python train.py --d_model=640 --n_kv_head=10 --vocab_size=41793 --norm="layernorm" --norm_eps=1e-06 --attn_scale=0.125 --bias="all" --tie_embeddings=true --init_std_o=0.00385 --decay_shape="linear" --final_lr_fraction=0.0 --batch_tokens=262144 --doc_mask=true
Each number is 128 + 24 x the weight over its row's rms, rounded and kept within 0 to 255. Layers, rows and columns count from 0. Numbers have three digits each. The size before them is the row's rms in percent of the matrix's.

# layer 9 MLP down (transposed), 2560x640, rms 0.0522, rows 639-725, columns 560-639
107:149111119107150174096166104092095118165122159115120175140119114135146139112110101119138125176126114120103132135139092101110082122148173139130140090154131100161121129119098081125147104123147164152108181137101129163116159158108117115140133141
101:134126102095153162113133132138077120127173088139152147150136154115083109138114182105121125149082154164135112136141137125125108125144124109112148107130128129108120124156103122165177133145155173116120139123142148170118131166085122147124076129
098:106128116141179131133120074147107143132122138128132150084104110138120102106132137145153114159143148150138095140133130158142121149116143115094138137137136165133116141123141141153111127140126140131131143105157112101093152148137128158094144124
096:109108146163129082172126116144116128080173112148143095098137120139111115139102088122148082111138112145138111126104123139128106147136120143120100093150079116115086171079102130143098178122145086141091115126161163075086102091115141123124128119
103:162122113107085085147156157117097120115088148105138105112124125155116169142097139117127123126184144133137128182133167132131148109134115088136102140085155109153130109127094093140153155122118175159145139115104132141165084108114132117104184129
102:083115161135150148157122140160090108132118147107124119106131147122136167115122099131138151149154092124126110142129139170130122156139155144103101116157122143133122184123126158139121112135123110119148126177165123143124153115140138129136132114
104:125152165115167150144145125110145130087142127100136136117127152162153124119122126142143136134162167177153183143135154108120076147110109158200141092132124105127162111102141154113130174134121091121165093107103111133129099135122126080137120131
088:146118102106105108159150121179160191114101091160138136146147104153110129126154130111109158114153120182101108089109117123095130150119171106164126167097168120132163129108117135100138101143122102140118137148127121107152129183115147142156135078
109:115137171120154085152125138095086116147156122109131130104162118108123120103123198158105139138160165116122122139110123093094135137090155124151136138094101138117141136129172159139100152154119136162087111073122143139112126128143100151123131175
110:122124169098079118082120133146139145130095147120117125121103111140127080130129116125157172131156121124114112149109135169114089089117138118114158153093200111123115101090133115125133134159127105143138103153164099082116152139134142098126136153
092:133133113135105115155144132123086156116084149136091104091110100164161163174121142135125164125113139156080103108113089113122148126157119130108118130105134130172113162172138092136137115086096129131141089148137100111155129161180116122142129180
103:121152160134102163131138090139159131161123165146118104132118122110100152157136127091099115141152100165107160110133129109189108137142119109141089170098127086117157129123159150142144129136151083150087135130141148132135107132139175140116089114
107:147147128101121098127099151112102109125101114138108153120110118153131097111165119111157116166140120122124122132143129181176110133179141115142107153173075107076106137118140141175142088131162124128143163127134138114138116192117131150113132148
098:153126155119107143153151096157124137176115118103101159110161095158156156123137145162151125163113162165178124124113102129161152104148144126101119118141134145143103062139149141124168103116108100127103131097131139134088134142132121143141149131
102:152105127102165136125121135139125109150146097088101175083134134168126121152081159120119183140111121125122126150147142104134115110124111146094096124130131142134152146146150122163115123155121171156155153119161107118155117147119136138138135148
106:151168129108102101167130124118103151131161091182143146143146100116116121132115093125145145143116110129122123126144131139115092129115138112124144139145110150163144111135118112123139132107137150120120145126142141076127097109106133098139161126
100:172140141118119134155104120143120130153145156112125128103125079113140163181086137129138143151102162104116113144082109118098110139111100100186112141154147157184100111112109136122118108149136147123132134125164099118139134099106083120123125136
098:118115142097115160129140110139126134160107123102107102111100140134098158140097155162138193106131148131155138124161115136133138119162131133194154158084107118123097115131100175128118116139135126152153107150126112151117133155108095071125102128
093:103103164150112122126130117122120135107117127097116129108122157112094126152131105126112084119158127114130085110172135115087130068136082133116115111170144102155147091129123145113144134106149132120163121162141117165120122122109122114136144112
105:158095132143092126102094126129129099134114166134162147145134110154101142117119104138131117166084172149091138129145148114112157120073166188117161138119121168147118134071108118120139127100139158129133139115153138133148169144093116153129120135
094:194113126104132139143156118140127108196109111123095151132177134162135172145142099150126141119114125124124138107147102142130121114093113142130150143102108162152123096116141115170097140110115119167151099101170112106130114119181157084127115124
099:124104098123138203173148110147149106132144075114118140106155107126127112160105131142107102143120151188125122136151171132114131105090151099134157112117116122100086107149089097139135128137092145119144151168105146152100135108117139144140181121
107:114163101153128104120147098143144114094152110129109183162109153103161086137167121104124157111163131133162094126116101108120144134132154123091146136176127130171115120096132136139102138132094134186192134150104117154098142131163103083119144192
096:089138140133165101068120142104143142106124115121125136087133104168119167109083159107176117129107123139120111130133093134188130109113169115148141075112134111133110076180117149153139118118169133151124134108142176113140132137128111105140103159
091:161089110156154150082123148122117084083118103122076174090074117096147109133151139113147133110120092132134090130155114102117113166125162160177138111133146091191117145116137138101101121138094146122164131154124152142112141120078122157114122095
105:103113147146159162116129145118142112138154109147140129158111134156126094182130155135128142146131146180147114128106151100131143144143102169082112142117135142098125172087155118129150134141158115143156123131123158151103121151137153123111112168
096:077095131117102143104149106145115135116139079132080128190087110161172121152143169110130133128121170132128107133128121115150109130129134198114132137146165151126145123145113149140160155145153119128194133128142134133125093134118113099156124108
099:140119146132154124118115134120141130122147082133147144132115133150135114147110124184131129096127141116114183149094127102094159126132100101140147082114113148123092151129134131121099084141116118157128131132085138108133167142092134139132124094
107:129124155098152136143150132156187157151114140118089119131070155157121099158098092167136174135105149123096122139113160129153146141059149095144097137117134092139147117119115129151114110106087140132107120162152121135140113157128116148146115104
102:138132117114121136111131124136129108109149161114130118138131117151108136079150129137148126143146125148126137135134140114159119143161133100141185155054136184155109181099133138154112150065144103155116091106127110118082181157135111169097091112
085:094113137124126136116179143105111119124124115149139088153125162097087160111181151123115103133129100149116142141139140162151156133113113154137093119095148146151183125148097118160112161126124117114130169122130109094186113134120155102137132119
093:173098074120122135124134098125141097174108141129107143141142138096117106123144131133128134080132153145134114164116116140151121149100113153136124115134142124130130101110133104119099144083145143133137147135160089173124097128116147112151136166
099:095110090115116153116146083123116145130166165133145137139143128166122143119136129114131118115135148164109116142117113147159146087151124132116102163117136113099186117098178140159122110076124109169130109094095133125122107124125085112147090157
093:102159105116139124142109122147146120132146136139150141124115158109135134085142156176115118121121128153133157104127126116139167146116142142116130134112146143125188126151142160137108155072125123130174137167131111141091116158141119147123143134
099:145118098146151121136120130142095133159148178148095101143119124091123124126153132160107173159105135156114114135146147150094112089097113157120142126120094153157119112133139141139097128155127142124167156146150157160129131097116151099144131134
107:115113104123134108182127176129106123107156145131079159122124118137080127148155150114156150124154165086121109113113134123108119129165161149076119109153124112131135156060147084138148130122096137107112137147107090132135142128157116120138140159
104:119142163128106125142127103153131110134156107128111106133140126124160112117130134135132141134149176120153185097120134102104180156121136148136075162109102105159144109087127124129115141090154120154122113101147093142092151156120161135131078161
105:126172134146134154145128130096142127087139125136128104127156131088155107182167091139137086087143146163126102138147105140127120157065127146139073122107156135149132151152130115145160152121118126128118137139116117119135179133086126088119130194
098:147136135155090145148120105088139107166104093127169140173135124132070154128086133060109137142117108102156141143180099093111100113116146101123109121125082171146127127117120175139099136098148111147143114117118116123152188109110135143163100175
103:137097175112116079124153109141148116121135153141140112171116135161181120140157133096102137095128127090094102125104117107146100141137143134122105114148110108152131105091136079158133124161100109132132150097200118142092152114103124103106104115
103:072103102111133149177130111153137098182111147098136142112133133176140135105137156116133122164112134124167119107126104145156081140096105128156116135129096174143144140098114126147131112132138134102152124126162132122116133143159100189107126127
089:182147128132118084120118121167117162160127143126144170128112091136127142124149130115143087120136083116171163145150153136133128137141147120112117133153105108121140084163160091137137135120175124137154136137143127128106141128144114119149117173
090:100164092118099162139113128105092170153131142112152112150130110152147135100115090105169174100135089122133116135138061131129107112109144133111105120083162187106167123112137144143155118126118149099142094099159128175117107157112151086120118155
105:098116151098139111124123101165117098125150109174135091090164112147136170148108155106136118150156134097135144108091139107115121122119136119122102097087138127101106077123107144127095122134135135140101110168115145146095131124148147162150149159
098:155146126114147119124140192142137132124127132116170150138120177123058165078114143144148112125094155125165142167129160082176153162132110132150093080114132151152131120144147118172125130143084152130154089115161132135132145075102126143136139146
104:109115107128164072130116108127131118106131153124122123124124134093158130101190151109099091138158095125155111147163135129112116095117127155140110138167118127092096117148093162121117130171129141129120076116170135145114118092186162131158187129
095:112105158170113084105156126115158135135129140125168130151151154143127111125111143101114153108138134140168094105149103182114109157106082190109127100138122119113140157156112105140121136164108131146108131141143125145102093139100091119129131125
105:146119122129138132166137111119133134159146085131179135120168130130144153127154092092168131155105194113144148124138132118100107123125147107162121156126131130134184145168127118122159150161096107122137139157120155103123108128112130124089121131
103:182083149165128102103102185132127091135165148156139083147130152160115090144143126099074139113105102085107101100123127090119122168103110106118142167151159122111134140084136136099133159105156133131138140127112121178123108108139149128143107145
094:130127118121112154097105160166113103119146131139097128106143120138081099126155149122107118126166114125087110088119139109134143121160143157160132104104159190135119093162142090118109133120115118111133112183114132144181138130122124121138121109
098:122139127115117140142118108134095142133107101105119150120131119116086086109111160163129148112116132173149150153132109121113179115094186117127121149133166158150105142099089144088155129104138163163137134120140140136115166156136104137129114127
097:132089158120122117054150138102111107134132104140093152131107142134136113147132128079109143095134152121147114117137088113137148130151089132129124147122126115177156167113138119092125152106097122102115095126159127122128123136136145113099122103
102:121113167125101162161121142111114134117114145148110148143130167162105168147143151131095154130119161106102087078111095118099122142085105099134099168130143132083169121112120097114130145094166177164122138133110141155173108133138125124138118164
102:133113149151120109121147061154156153139117124148081112111099126116122106155128098131107091107126096164128072104152150122141157154107141135125107089115150134077185096121143148127112114114174136121138096138118130109132147164111066116167114089
099:143152140142140137117149148119114159155120035090113162126113101117108125186125126131102154133145130100115122082139116143135104137126137113139100120068135172131144134157171121153130162088139114105112145142179114137139100067116120120133151129
101:132138116091110141167156119128101122135119163124130110140169125158156174151138138164114179124087129091164165085121123138113151107147113114116143163133181153110133152136112136132126098165092140099135096134130136132063133122148140100151162160
098:129133135152113131155117107151139149123113127125122204157113116116149138164150109090158071106106140104147135110161158119155098136115120113148168157103107100092116092134117163147108168135115115106158112093157150105088081153112144090118141187
101:128107153070121153126180113076124153109126083191135101143158157137135110161122075113106116130125158152111132136117089167134139089139142176138145126152141127114139120137117129146117139067155146152117149169105124144144155106091149115133149112
103:132147131112104139106129161142134103089107105138143105095154118123129110110127177097137117121155178131132119139162114163103116102131131090124108133123089125174133150133129130159113101102159142113134131141133141130118131153151116133150120118
087:158136108180150169106140158160104118167163137124158165145122101148120189173122120111111113079122129140134153143150179132140147129158118108146113160126124137137104139129135094124161109121114114145146127110093148113135132106145120124122149154
092:112116110125122136145151117138094120153120116128092169142108125127118174078134136143122089130140114124125123157145143163135156148108104125110131118164137146134166100129140138107138128113129162179110106109175104116125158131141119113129123116
082:097094099126108157177129142110132145134127159138112156128078111145090178152096122132127126128130139151113112139185107140109161110153100119164122136145110159100148151104095127119133172116129152104087182162157098125124152138141084133137138155
096:137122174125163097119112102110111115136094110131080129119068123151122123157153150115131118142184163138121136127111084179133129102127108136156159081125124148083158138101157115133116117118100108122152137133088146151136124130124127110076158134
094:156142109159095162115134152106113114099110122113121134130162154162084155101127097081120125086115167154194116158127176164106117138125159121119132129117097167119158140119197147127131127098075111144135098153142132111106120131100107093044114112
108:112151095113094126157174139121131171165159153149141147127130166130147141139145146136125114133138150107159111088119135125070129094125150118142102152144121112176106104149123178101121125163136124083116071120133111111140154153134099103100131122
097:141108146115118115136120198142139138119133084166147158113128140147125124144123123127096113121114196116130150130126117134126142144126155141121142182131131122144149110119121136112102167120104112150098143129149143127118083136143157146098158111
095:140101151114122152105160173121094091137159135146127174100135135138134107137132151071140100134105118155112128144133144122126141103151135144113114144155161114154116119158129119102096139143126129118130162102100122155117127165116147124125168133
111:091112135119165127135138109086092113132133103129150119147103122143120102136096142142088150125149125091090119147132140130149122090098115105129125121118111149151074128110079142148124128154093096154097123127111163127141105146135113092169084162
096:141120149117144135167096131146136155150137133112122112163104154135120114141128116143108150151156094117115114095137151122172121122159097069131177103148118104201072096165134154090123128128133119168165169109120121149135134123105132143134176142
111:128118088124124103114098102119118074160135149099112144089111115134108107185096132118162154132131129105090098111132126119137131141140148122099117146131082114138160130135151144164112097168139120134136096102151155128134143137107105115111155105
106:144112102107129153103104127132109120139139147146121141130133125124140119147116121157151145152153164114105114115093111111094172129111122121143156141115135079096135128126138119067154117142143115091152124127137118119176128118157141143120162125
102:161132157109133142164123108106146142137119138165137138130134120143161134123169125151101137157127176108120111127082117114136086092190088134091144137143124143194108134137148106107146113120111152115160122113092125171139084118145102118071127110
103:164162130150169120143107103146120107147138117106142110128142091113118113124086173104106137111125125113122135101153105143075138142095120113125146161118126152137164126142134134137133136145171170101102144115123166169142150132125102152107136127
103:138167103119157146109122170103133102073132127094141092114134131120095141129178123150111172117137139134116142120109138105120116121107117140128137115173118107063130149164169118124121095117123164108138120099129152135124104107138061142124123112
101:133102106148119132116158144133137145179115105135125159133139130096101102121118099158155166118117148111173129093108109085135082109099051112132154154129134190137103139158133114139146129117086161130160151121141168135118090130117150134088132155
089:121139094145079128106134121109137111149117161155139104128104137154127135147107161126161157140157130102125135116158152128129128106128132124114091097117161182129140128122127128095106127115160139108107135148116126161136169150126131109150137120
099:096143186142113146110126125135127131130125130048151126176135118119140104128128154117099120093152175105151144180116108124124141146089133112140102132141146122129157120113133156156144153088100110102094140142107072119127095143114153124146176148
091:112124120147098096129134116125133073116129095146137097099095086173144135133179122113104085146139149123137123098147110125128128131100105068142110107096129113102066078154134134121102153097126131132131158112087149151122132130133132113118119153
095:118084124129143137125123133105082101164127132055130107103109134124119131125124164138129128108122082105112085134111124109134154169113150130085119117103144144101145138152116133118114169151121138117103119113119136126147140154164133133131164148
096:088119167109095146141184115102116114155127127058136120137141107175155128155139127123112142160159101100127124152165127158147134135112144137163083151137153140130154146152127169094109157137151117140145094104128183131132134169123134132130174131
102:142115126143100151129130107127152089133114147100143136117129122120121132097148117126148132126137143118072144120162156114114143143126146071116133167122121137154109113174089109133139128094103150166145105092147109137144119154157130133121125122
096:148107095145136104170129166086123111145136119119131145105171137128127159163094132105119149120155121104136137114124115128137118131106077103095171154109137140147116099130094138135112102152099149127132117136129145100109135143139168102108095154
097:082068131164107094170133125154102114112119139111124130133131107130125143137133082149142183114104158139161037120139110096142148162119120101142119115130187142140139124125087111148129110100140133141135145130108154127093089144104126118109159159
089:105113110129088111117161113117116134144138133133108095114142161108116092134113120119121135136149096163134104145135124136126125110147119138134153098129120112064145127124130144148111161104134109164172122147123114133141030145164139126140145101
100:159140148160132170117149105110094113154115073129124136160095128112133119120117114119119129150115152133114154100118148108158134109113140138140146161147118184153122112132191120131122114076144132144130098110102136138116118118177146117131191103
095:128108092102110120148133181114151133128149156103100115142137118118116166082100120082171156122119128164131145140113150115129168120075147144107154144158151104154178163104112107095112120086103151064137163143133154106133110119184089144148144171
098:120119129137104130169112124112149142127135106143136167111111150140166135134119108118101107141099117148124170147143134180188080141167137159135117155109091139126119167164153106141089072106094092151169135141168148133167110152113134152123120112
# layer 9 MLP up, 2560x640, rms 0.0511, rows 640-725, columns 560-639
097:096152160132160139113131167096150083127177091104141124135110119085128176139178092071171145151145143124129162171140148123121113090145146128138071114099132080126150106145121102103139137158113113128107143106132088141147105134149146137108138116
096:089105165100131118106099148121125077117131099121126089125117154086126117119139148118098155095128094087116123118109105142172135099117081100149125101090141147105118150083148127124076168136109119113110156107165158111117129121133127114143112154
107:097160114102134143124115120137148090119104158127121116149138131180151135159122163144108121153122121117141096092087093132098145128123142157063093116139123108166116125107145147153142185082108143126144083134121138094122161149137119105145121131
097:122133167104088151164146126116120147140109158128077144099111126136110115117125152153147092121117123147105103132127121144124135108145101121145151116100101175117112133146162152118085092146118150171143121161129090124151120057135147094151133148
100:147129105109120115137121108130143120114149127144144123114118141133123100129116152128103147094140163160130112128095143141114103105127122137138144122111187125108122149104140098104144149151159139159148117116136112090141149111126137166157111096
108:173136143156149175107137103114116087159157132100136174124117126161130149162089121109141121096100130139172133183139154082133127138140124112119118137159173126120151116107125121094165143132103122088132116145092132130117146129190140143142131099
104:131105061143140160140106144123125088102117139133129132097138130091095099136144140122160150129133127105119150102114153120103150105134104160107145144174110140093173116129128118160131125120112139105096150154106142117109110135113104130123093116
112:126109143104141126169142144102068128071112099143168150095153150122135146148143117092131120109144134114120118134099163105108142151152123130147135116075116098149097144101149121157072173124121165131074102088139123139106126144127107099138105120
101:152120093108121157090120118158130143111097108153113137130132113145133083068137105141168131142142148130129147111144146111129148143158155127079152157113124177126118151102136145128094174094153122083104094171177124117092110103088131084145083136
095:118133131122114168117145070103140093117151100135110102142147143116102135173060123110137135134120143132093119133090164120114147173130172136128144165114109092137159171118127130098126115128185105099130110137155116131142118146155117145120119116
098:116148133077075104125141100095143099126119138102115118102125097119126126160143082132116141156150109102139108100130108120100096104144092096101099172111193107126124145117127125121180140148107106094184079121162139137125156147140092146094083093
109:113147073127144103133145135139095145085102101118151098123120138143142087153121135106108132126121143104097128133132170104120117129143100163122167134124105119155152093107128094099126139139090144143155112153135143126112121097105151119168129120
099:114122117140147151098147123158165161100135117146092127089139129149108109128167085112135166144108153168120126087114126176150164146099124130124127142103132202121132126103134116122104120129123169133120122098146121151106128134168116099127130116
092:078122117133115131094136113126133125105108126157127138120102167085081158154162128150142125138171144150089102106124127110089127123121135140130106159129104119095108160127139146152112117073109111104129139141151116103118125124111177150163089122
105:109117138097133076108131120145128146112121112144132112133102127155118135172108148132100092119093143122106142135136164110130121135130124118104137089120102089159109099131120115131123146169092145141130147133141096122093140138145108110138123165
095:071109138097087133087140154088132105116162140144142153123158132161144106134129104099127162143096138126166167143167124091154180148149134116168134173118105111153115085141121137178148129087150113135090141130118132148142147147138158164110140115
102:113142164127165104161103146102127148116128153109116142118139102125100115103132127133141126159162101130143128152111081105119148136166091115124132110146110092150097127094101116122133172111109115125134121159118117113101134136167101168126161132
100:131097152140106099110114137118125116117149114094132130141101111105138160134121094106115106124150132148119148108077162112182146136109163146154122121163141139128149119132158088150127136163114141111164127106105123175101117151130113143140108125
094:152103114151142150132138130144174091100098137103115143162106091115159173119120113123121086134103159128116161139126130123117138128134103123124142149065136128148156081146126194116133162117120125099094115107171137116168109126126091153168098132
099:153104136114157082150158150141127145091129134137123148170155141102118150130105130150128150195116157121095174089177135172096127111147175169138123126163181179115109181132125119171139126133148144129057126074122156094116129108162108135156119134
098:106154154152130123180114106134126123129101151128138141113146113134064119174126113102154157133130090105137127131108161162131118167143114107166138118089113142175136129145160098138138136130134106111140133150123165168135130138118170105131092128
103:086134133098099104133125119154076103112134101137101127150111160137132077147121129108123129163129167117151145117084143142152150123151115141146138139131123151117133119131138143094122122135148102181101103157075136118108177101127107136149121186
097:116099150145129088127129138152146124113138062150134093094127156083102128122126093101081130113082117171147149140129105118062104098121115142118167125121071124143138114122180112151139045122185101129123119120151102150105169109132133100135142127
105:138125128110160081136130119135156142104181150072097106103117097151124155103164152153115124137128168101115094091119080159106128117106091105142133167120094122140143102107162142123129133090118124108129119121112123133160112109153148099108100147
103:150110128111109161104159117146111125117108094123134146136127120169133125119115111082117073087124127072111135176113117130072125114145117152152197173101110096141170125116147118106153146115163130102153134163148101109097099149124176154113164098
098:139112119102118182105167135145152126117103082150121144147113123103078127104105122130125121133120165086107125149106148194162126128138123140161087095120154097136166137111148107120123105156090135155103130146153129093163157155152145162145150112
097:104098174115152125115149157150119199152139152103126125160147154128092126161152166097102127151134094107158139137132160155091148151117094159134125121114105119113057138127121101090104132101148076152115153150114102095134165140097142129148134161
102:118119153158133165136134132147148101110147162140170153144125119114148126070159132132140138123099117159107178127111143093120117103102105094123123119165099121105136134121126097096109140097125128140134166143133167125148107103109155160162124117
107:124129114136131087169135111086152193127133107134121117158142125069142167116126067142161122078124150131098123111125081124134098097127111094134111140126102102119109166089085157118085117114113112116114101119148142140129118124111149136132072125
097:189141117112101159111095105181108076131116206108122110061077116151130089116163140105108126067137148140141166111147166130116109106122112112112142100136119129138133152112118143139151137126081153104161136194114121170139113145112077094136147107
098:120110099103089152147168112141123137121132104142095130156153156158135101141134105094146140113144117179117094104081123160109120097130100120101118124148099145111085091155111104143125124140165168112082113161137138117113160122139094106100077079
092:088138144136100145153163126124106109115136128172114129120125187135103140124098151158113097105121062139100128133139078138109114136128111120194116205107140142139108103120137150140159140157106127103102132101101155138157142124150144106119118129
098:165102187130118131148073119105110100110122113130101133087111081148143145112107069119095134113120169126123149156161131135122134083141093102116155111124125111111089180101145145106112148099163093164125148127168154097127109128118136111172114129
099:153150115111118145169114117133131087135177146128130163110182125139184144094155137178062076158113160141134130124043169154145128128157111175170142128181125135156124126124132167117153119162123144130165140150134149154131124101083120155132130161
099:096145111103150139161122149155142107132141151136101109103127110122154132161132147114138084116104107147136149125163127090157117135101135130126154155138115134112137129145116144138152129161106137104107127102106123170147120147165145135143141167
105:133136151121123120109123155128147134074152129142118130151132100139130088119138125078142142138132140106175126122125134105126168175126147116136110114129138158157091087130117109155137096092110112143104167113136150097093179108172108145128150153
105:125143108149142106141144138125077153131125141129144116172117146069175129173169132160168113123118152151150150160158090130128123156120134132146128149146091168134111160120161129141174090122086180094109109110124151103159129161134125131108119141
104:117080138121155110127153121097135130170074138130133099104138128158132140101130133109164139144101123096129142123139152091178134134188111142135110164125128100119107117154180128104137102089134087138137077098145166133169130131089110167156124168
100:133127163156116110114142111145113102133085101140114133110159156092093134122140155115129113122144116160155110124154110117137120110139133090151121113161100128122144143130152106106095158111106106196089104140124153169136162125121123105143116168
101:162144133140137135125079157118093158118162123150139173131160187101102128096170108116105158121125104146167108101102134131091095112143137121150107096140151078189123135122148131137109131111120139128115149117125148109113154126100145147101130095
097:122143123142163144149146119109150142099130137142134148154120134122129099096158147112145095158115109111122075077142128193133118110145120154099163127173119111182137106117096160113151123097119134123123109163136117150124106136123116105121138171
098:110154162121109119138138064180111114157155165134134138104111118147101151145089118171147170177124142044088115160118130167123111136124123131125129144146096180139123126120114124181147150157138146087118113131141112135146119152100112187120144147
103:102117133124142142102179132162066119107116133146141138141122117142158125128117082176122143161154122109146128113160121163147085134158092132124149119128149127132086126112147093128131150074089099116112123127148119118133107129109109139115167113
099:148142149171122139107139178119110136118109123121143139152172149170163163130109123102135154134088140166118138147140116139127119135104153130110145095113088102161129081136158141133135132179107137123116167144111108132111142146116176115139128125
102:147110093117138165151113116128117117114104165134136125119132082101129135131138105120144120109117120072140139133103097152156115094125128126159157160132126163110148127149111132109200118129118122077085083140164155142159131137166130167068112131
094:127161120136136184127162083116123133180145099161143156140077123095153113085128140117101137152112157118136129148135129101148104088131128124107103063141091150144106089124093164148143138155123119129099131152132115136122147120102162128127084127
103:127105114166179128110162138086111125079119155149125129130137125092138117130193148121153075129104123096146148135116163147127133146098109127141149179130171138109146097124089123128159129124133130133134119179119134143158147142173137158123096143
104:128112133107118145154102145143134176113109140090142130175124114166160134172127077118146132097120102136111120065130123112123142115196108162133126148155177100135092157109126137137159085130155158113182163131156155169129146148159152139136123124
100:132164146122147080108140156098086102131108115103165124125114131120102137132143126135114123113118185136158160146116120137149127104106105151122160117119105126135164116096111121129165130116123083137116141113125149128135107141119100111109176167
098:113132092115130115129107095134097089125132050153141127128117151094074107135108132143137153132112150091077123125108123090118141116119100140067152143148119130121128163126117107123123149133083139098121108152138146103126137103135105155115095113
100:107158138130132158094135168112168160123147113166087127109123107116139123084155083158177094115146120082148140120128109155151110149180129133124124112116158159137144153117143132134141139103136124052123118148155120091128101153143136133093074082
100:126119062166123111117111174128123139118155130133167145160142116143059141109101132118112154139130090162116121069156130090138102139121107095102135143121137115163177137098141123151128133093138119138144112137116166086148167152124129148099140134
100:155074156144127124164150069145141174111161133155088094123171133095118130111085134118118118119132118128148142137092145133127144119136129112164115126147108108143125111083135128102138137112118077111095071176112136077106122147152131139164152133
098:137134141152158148182148135164134156137127119114125148124154107140121106159118170157103140119104119142125140099099103188124139103117156118141110147131097130166095089116094116124077137150127100140108107138090165112103148134139133141101157129
098:147099149085138146120110122113130130149132149104111155124111162123125156081124124132123142139128094146137109120150093144147122109159158145118068127196132120097141090102119158143112101160109170124099162103100127111126152117111190158109160149
097:127126126110129111126107090116123145139160122141133110154108121115139125098135089140077158120157124133102160105150148159116125156099121164114109107104110130131116124129111182139153088091164147177146108113123131108169115128101165146091123116
098:136114117107124097105132155187158130128112142120157134156172128141182084108104119093134120151144188082142110116115119069150144113129174174102160156130102106069208109108157129132155130069128151125110114117109118124095135131178119150142144079
101:123124109101133124092152159120132138114132121119104126153124138116173174113131141124160101107150114154139098129155136119089160200127124135178124125129134129122114146089116150094095120115099124104126132130172136112159153144127133121163132118
090:118181132161176143109134122113126131118146201149115117162118119165134157147148135127191103106126140137145108130128105118124148104136177140119140142144141107107116105145129141137154139113130131097152145174158155139182135145086136107136126108
096:130178150150143181120124104124100121101110112116169109122126133102121117147112137123141155137147092104131121059120107075144134135132153147067120109106133137146111130090143106139101137154123103089103154141158126130156103138116118147094123107
093:133115157122136123131143143145136125119176115174093122142147090146111117119140139096105120162171166153141135125150124140098105122122102166079146140158114136125163119129152099121145130136117114146141107118120110152111176137125142168123090111
097:160103119107151170120095135123120127134176159129107121123101095129141171133176126116130146150118113106140135158118149135127114091097110152156101175124133130155142191140130147144126164113138142126101093128131077126111096150127112106149148129
097:123092129121163140098093085096122160122106146107153113145118088145138110118140148091116148146123128117134067123121118127106115119129175163106109145146146136118118160140147158142104149132129122130151097102144134151121093100142149134135137162
106:086123123109173091138114192148144129118138098080131114109122128098149145122135106126152084119143129133151137100171147143130149113134144149134109122105132131159139123148121112132144097123119078149126138126139139179118132109139121107120109078
093:097148177112091152146109130108128091132112159124150117139103163117109153067128179078155136122132111106133144160153095167145098131131116161120132103128134080123089155183123176135151155130122175153069129154150144112148132130089138104124121139
098:114133124163197150116112120163116150119115138133136159152086176136147153112106134148129127139138123129169106104105128101121151146134107146122132145154147053111124120097128105113102133102101129091167155167120142113089152165124124112168118136
111:141143141146157122125124146152149132089144130154110136151151111163125107081142131119069112168113154143131128060106129150162154098134100088068151159170103167128154157167132122142107157158105132121129146156129129127148168115121122103120133093
103:147143114113113137111105152146143103165160130132144094110112174167089136122130122113141152172105111146112110103128111086158175122112089121133096086096106131136133191148204120132104085123104110125129127105123089105147104137127112112156158087
101:114158117107185129113154151130172128113148158088135089135133102173140096119139106141134161141121119116140117150082132079122124137210141128113112136152158100140150117116167161134102141147169072134145084123141079165119099126133120121161144146
114:106102125174140138117134122153149142144113146157157098140137165131107114097147093101116114138169157118142101139108154179140137141120136103122163158136164103145152125123150152141096124170151124131158146107137140128162188137143158146141122117
101:140136156077141128102098159116103109142163130140118125088116134112109146107070156116138103164120087107113138093093174167108144125140132146137089142113164098096140071122095155135155091167122150119132165118180141102132107135123146171121105109
094:155103115143103127150124139125093128121128121121176109106130159078092082153136112112128148073131111093147169114129135131188095144142053133155096163087117129134110110129173152134169111124121196128150152140121155158146143106114100157129118154
097:104202137113133153145101162089136143131115109078130098092108146118100098158148150145120133136135103151141131129153139166161118123139153181112071152126135075162126106143079140099143115161079133104147113140113112121093148166120127136123144129
088:157172113119109106166087141138146128144108174111166092120123124159123175128105133096147097160125129109120163160114125193121135151101091136136127129156103107102138120175111164118156114143115133124095079126139168160094138156126131152114158109
099:082166148143126135113135128120123131098125117110128154149126092138130155135111097119149148139141162099103172132133160124147109119152146126107136133103137147136109127149109111108130079149163150128119137157090108148129138110177145153138127113
099:180120136115112181119090178133129094127146128165137138096138158152102134134177133135120089120150110111119120148125148114168120124128116158153150124090123152100092139103120107151133151136126157115084106079154134112154184170124133079111144120
099:111114166115124146121126116141116164148144108100168141123148133095160120111118143110174160129167126166127147146158151133106138125124100163169142117169164104132103126126135132130129100158154132118141088136158125143133110173159102136131107121
095:080114076132113165121129103153153148112120121174092141138140111143123144124157122123144128151142102151134101132124145149136141106095130148124122121157123129126143127147120133135165132183097181136123143131120087115153139091160131139172131137
096:130128130168104158175146106115120123113112108187151149155153138134136157144103141122139177114125109108148130126142113125100131124126163121095134163223080086128136130144093168133119138123112126112146147124127137153091191178098190116121120087
106:145134136106150113083124157134077131149078134102130124166135128143080143167126155144098140091131182128123157150099158123148121109077134110160132109156092114100098128127141077128179133136112153124113108102167096090183087128092138114127134156
105:133155115098119122134093153136096101141129099123118122108167120107139148141113144119091150102115138146126095156136147098162142161121158158088126101137128128127087105136123098158107124128091136133134091109135141131120096113112154161142163092
097:114120134118151156087147103105110125153171174123157140109133091155078118125149165132090127135165123111137122147094142137098101131130135137094167107087166149149158161100136154121139158137152124112127143095106155110049134169177162112133174147
100:135126142137124116171189149170162163118153160137126169161124122099109142134143122161158117100133112105110185116096118140129109071120120113092131161156124122133136111137171108120135145164069096132101123126123136116137131100137185097148151115
102:079111115127184143129133146150117126126153150130131161150120090137158063117125101121146100101149127135145114150147073100133169096107076130140157110095113122143094143135078099122162111091174121131154120113080130118125128178131114176131112105
097:129079131139165121119136123132125117122129112121149080123124142152165109144160094147092110130137132134113112122117147116106108140104078102136159150143139141110161110116133132168120106155117127128096155150156127136083151138113152085134134084
104:101138139153122095110115149090133153166128118133133144100124155151128146180126144150151130106157107116162137175167181133123094116117095133127100144112147131153075132121107133144125134149119116123154131080116157123148134130114112139146161134